{
  "n_head": 4,
  "n_kv_head": 4,
  "head_dim": 32,
  "qk_norm": true,
  "init_std_down": 0.0,
  "lr": 0.00946,
  "decay_fraction": 0.911,
  "decay_shape": "pow",
  "seq_len": 256,
  "doc_mask": true,
  "train_tokens": 122900000
}
Each number is 128 + 24 x the weight over its row's rms, rounded and kept within 0 to 255. Layers, rows and columns count from 0. Numbers have three digits each. The size before them is the row's rms in percent of the matrix's.

# gate: layer 9 MLP gate, 320x128, rms 0.242, rows 213-219, columns 0-127
# up: layer 9 MLP up, 320x128, rms 0.264, rows 213-219, columns 0-127
# down: layer 9 MLP down (transposed), 320x128, rms 0.111, rows 213-219, columns 0-127
gate213 091:152124090091167103103157126172144144121118122157162123103109112085149111130170159153114152118150155140120116112089124139074123168101142143124131137133113140117142102112150134123136124175147134088131109144124165121132124087126125123149126135124094078116082080158137103161141130106166098103139147159121121138096106127132102103165111139090144132130117125150097152117182141060145123115095
up213 091:148124125156135116154112164129122134131144144131126107097135121121109122109144153128168114156113161127171062139167125126202107141159142150138068135125131103116157156136112095086154163151139125138070140106102078083120152115167098127117130108092121140110158154131161112113139150114104105113134118123095141157091115135121165124123122113138156092127158125112150174109121152083113128127116
down213 094:132124161094121139119168113166145096114114137149130108160089104099113121158173102114076103106173156157120135118096128131097167129086136123111124068111132155167159116120107155113079111099140144140121130155102138133136150172114117102103136121167092114099158106144115139124103143109123131123119121116157112085129118074103130122123120119122092169135121152082132128178144121099143093132118
gate214 108:096143144154112159097087113128125152080161126100088142119111163119171084140126148077141134072130079116171074114128141139132138129110133119123152117186129120135142137132092099126125143123105117118116158124119137125117164119132105165099150123093133117135118093107158108099155129111117115141124124107068136120113105125158081104134118152129128135143099097104123086160097092119157145092107
up214 096:085128056128137134139103128109131146117117103128116134118094138125106151133163111135134160143118119106071113168112164141100122123164134128154126152125121120140088098140126084157113122114091092129144152144153164074145123117113153088130110153118130072108109115120141154113110145120155193103126114107113102132103145140071100128175130130105129144169127104105152141117134100089129141144088
down214 103:113125124094139127116115125101167119103132143116138132154176127147116101087147157090126124116118138128111153103144114128098127131139141148142159140115202118167167124158118105116147112093126149172154132123138090145133121125129115111129132137140095124159130165079094126124114125101133129137090171122112102117149092122123074123118151135155135180096139097077130137081118112200143150095158
gate215 101:088120102157150106109103122130135124122139125114123116137062144153127109147137157158121152099106141143131138163090152127133098130126111145163126121151120166126124123092109110100146149120161118164143095155121170152139119110133127169193122068146149094139088153107136133128151144087113105105121142148126110115210132099092138143103134138170132110144138141097089144108098133109108105141160
up215 103:137117129123115119130164123123112115107105130147145130133162140104120137097147136111151102159112103112157125090142111090131153127138120098121147164146123112115126152150137128149101101090067123114151177121136117096140120183094140089075122140127133134111193089161101124130119119171121118099095161133169159135101156178171143119135139116112121138127115095116120121166181099130130159125079
down215 102:071158077134131117148148122126054110136146115163099100103145152101135153104175131158143142141134142138096131102139124115098125124144109168154157166144090141146103144116123134145137155086128088163118138144121116142154088112099092092144126110151126141133122104109116107130141098149123095118125095122131148077075093133152121146105112100107111123150134168134089123158125104137134089163144
gate216 102:098108149121151110084145189116123108118106152133155114153107116126133100143151120133155110093119101162149144117153138159159157175100108148130111140129118135124141142114128111128098102139147165128146108100126091124153132142142109073106069088105070130160117123121164151173138103149149116118107131115150126118143127121143107101115146140113070109114119157141111116115147141080048119116118
up216 097:146119131122138124103186151142113181116127147139134097162091118164095108117129111122173121086189141129164145144096156169144095122162154083089137129130139167133111131126155132121116102111155154118134134090108109102138143122119126114144132085113130103142150148132132096143082114102133179113144110140107135121066152100135094137128098149124108153120091132122172135157095157108138149105113
down216 095:150094147139117093115095117159151138121131135161087133124088155072133090135152145119135142139132091129124119099102184106147144131179123135125099158135105115124105113133147109143148141115105146098111149105143154126090159138107156120138108165139117069085137110106098167092117131131129099130164085103115101144121078123149130074160102104131126156113170164089112129125144110119119127119097
gate217 095:130151160121162142134101109128157117109186146136159130152122133092137125138150183147132106153140152179110101116131140109104166155145102102124095142140144078142101172127133142124134152113144138139125112107162101091090132132114120073136148163089106146132145101119073122153076124080102140101157136114135145102107153128098155144093131134117164160148128131157138107120155143140139151099095
up217 089:144137122124146129114085122109124156134148127144150079153117138121109163108129170148101136113164207129093117166111116128156122123108121120143075149146123132175179187111148150106124130100099132131130142107106104104104125114113137164148157121088101123131165116160135122155120117115126153101112152089134145099111130118138107143155175145110090120131102138128147158136144067166161118102121
down217 095:129155181117156165151080128140142119099145141084127140119162114153113120140086128109123148155126154144122120159095127133125158120085132134121125110120103113115115137125138127155142127198118147122156127150149156124129135151143163150135095139118143143120168075113190163157096145163094133127120174094132164107120104120108117095138144103122149150118211097122137106135105126158137133147109
gate218 104:114153091144165179096156151126121112124129173109137120151098105153100122085179176142094181157139141153134065129134107142129105154127152125131156126151131146137103162157138131124147129161146139105103121097134073158098104129135127124112157102141087099132137145110158097122122106134155117106140129137136163132121126159162176136108116149162144146171150108090105134111141141087111110113117
up218 104:134135119138166117144118101143098157146134176143100142128138126118104116162150118134116123126139138135161138096125134171119118143118130082157142155141125142161084123151151085089218140141076103102151119141131100137148121127163111124147112129125134130131130120105144104152079127136145161132145134112128097110159112130147172132065212136128151137133170109132116150146140125124154098113101
down218 107:132134136106146148145151101134150146161102122110083111114107114166118115148172147160105103102111122117116129168141112126115125176146139107148156124126111079130102170151150108097153126135131153127124163094120096122092129098124145137084130122102109153167149144141156146107158121119137139144143193083135185164122153152105102156135101093089107172146169134142104144150112174125128118114126
gate219 098:154157151144143115137139137104099141152154119143120135143130127076118119148150101160143127169107133143096147134091172119106131142141086157117152140106084134128090153150113110162134129127141138129150149161152104175135129123166113145118139117128154098124133093159145143062083102151141158087113104129135102144146130133114115088131084094100145084095186162107109115139110108139098135159158
up219 100:151110123164117127122133150114139140085171074078115116106174121138117156133128183129098143153177121101102114116175178141121145131131097168145109137139126101120142143154125146177168150109080128107115107144138154144108106119160129150149121139148121159103167171119119074112161076124139082108165112132126139146131149133160124143124131110155138128175131106113135137094126130140112137137116
down219 099:121107118168153094101175132139122129156132122122134102091164141114132083160099144125117155124170142147121128125129100133158141143097161141154128157129169131161142185138137111140163148122151147109141189169091121168140103119156093125173130144144105121132155115101099151118109126125124158131103134166108170098127123109120118125065084132108131158079114129152144139133122117153145169100133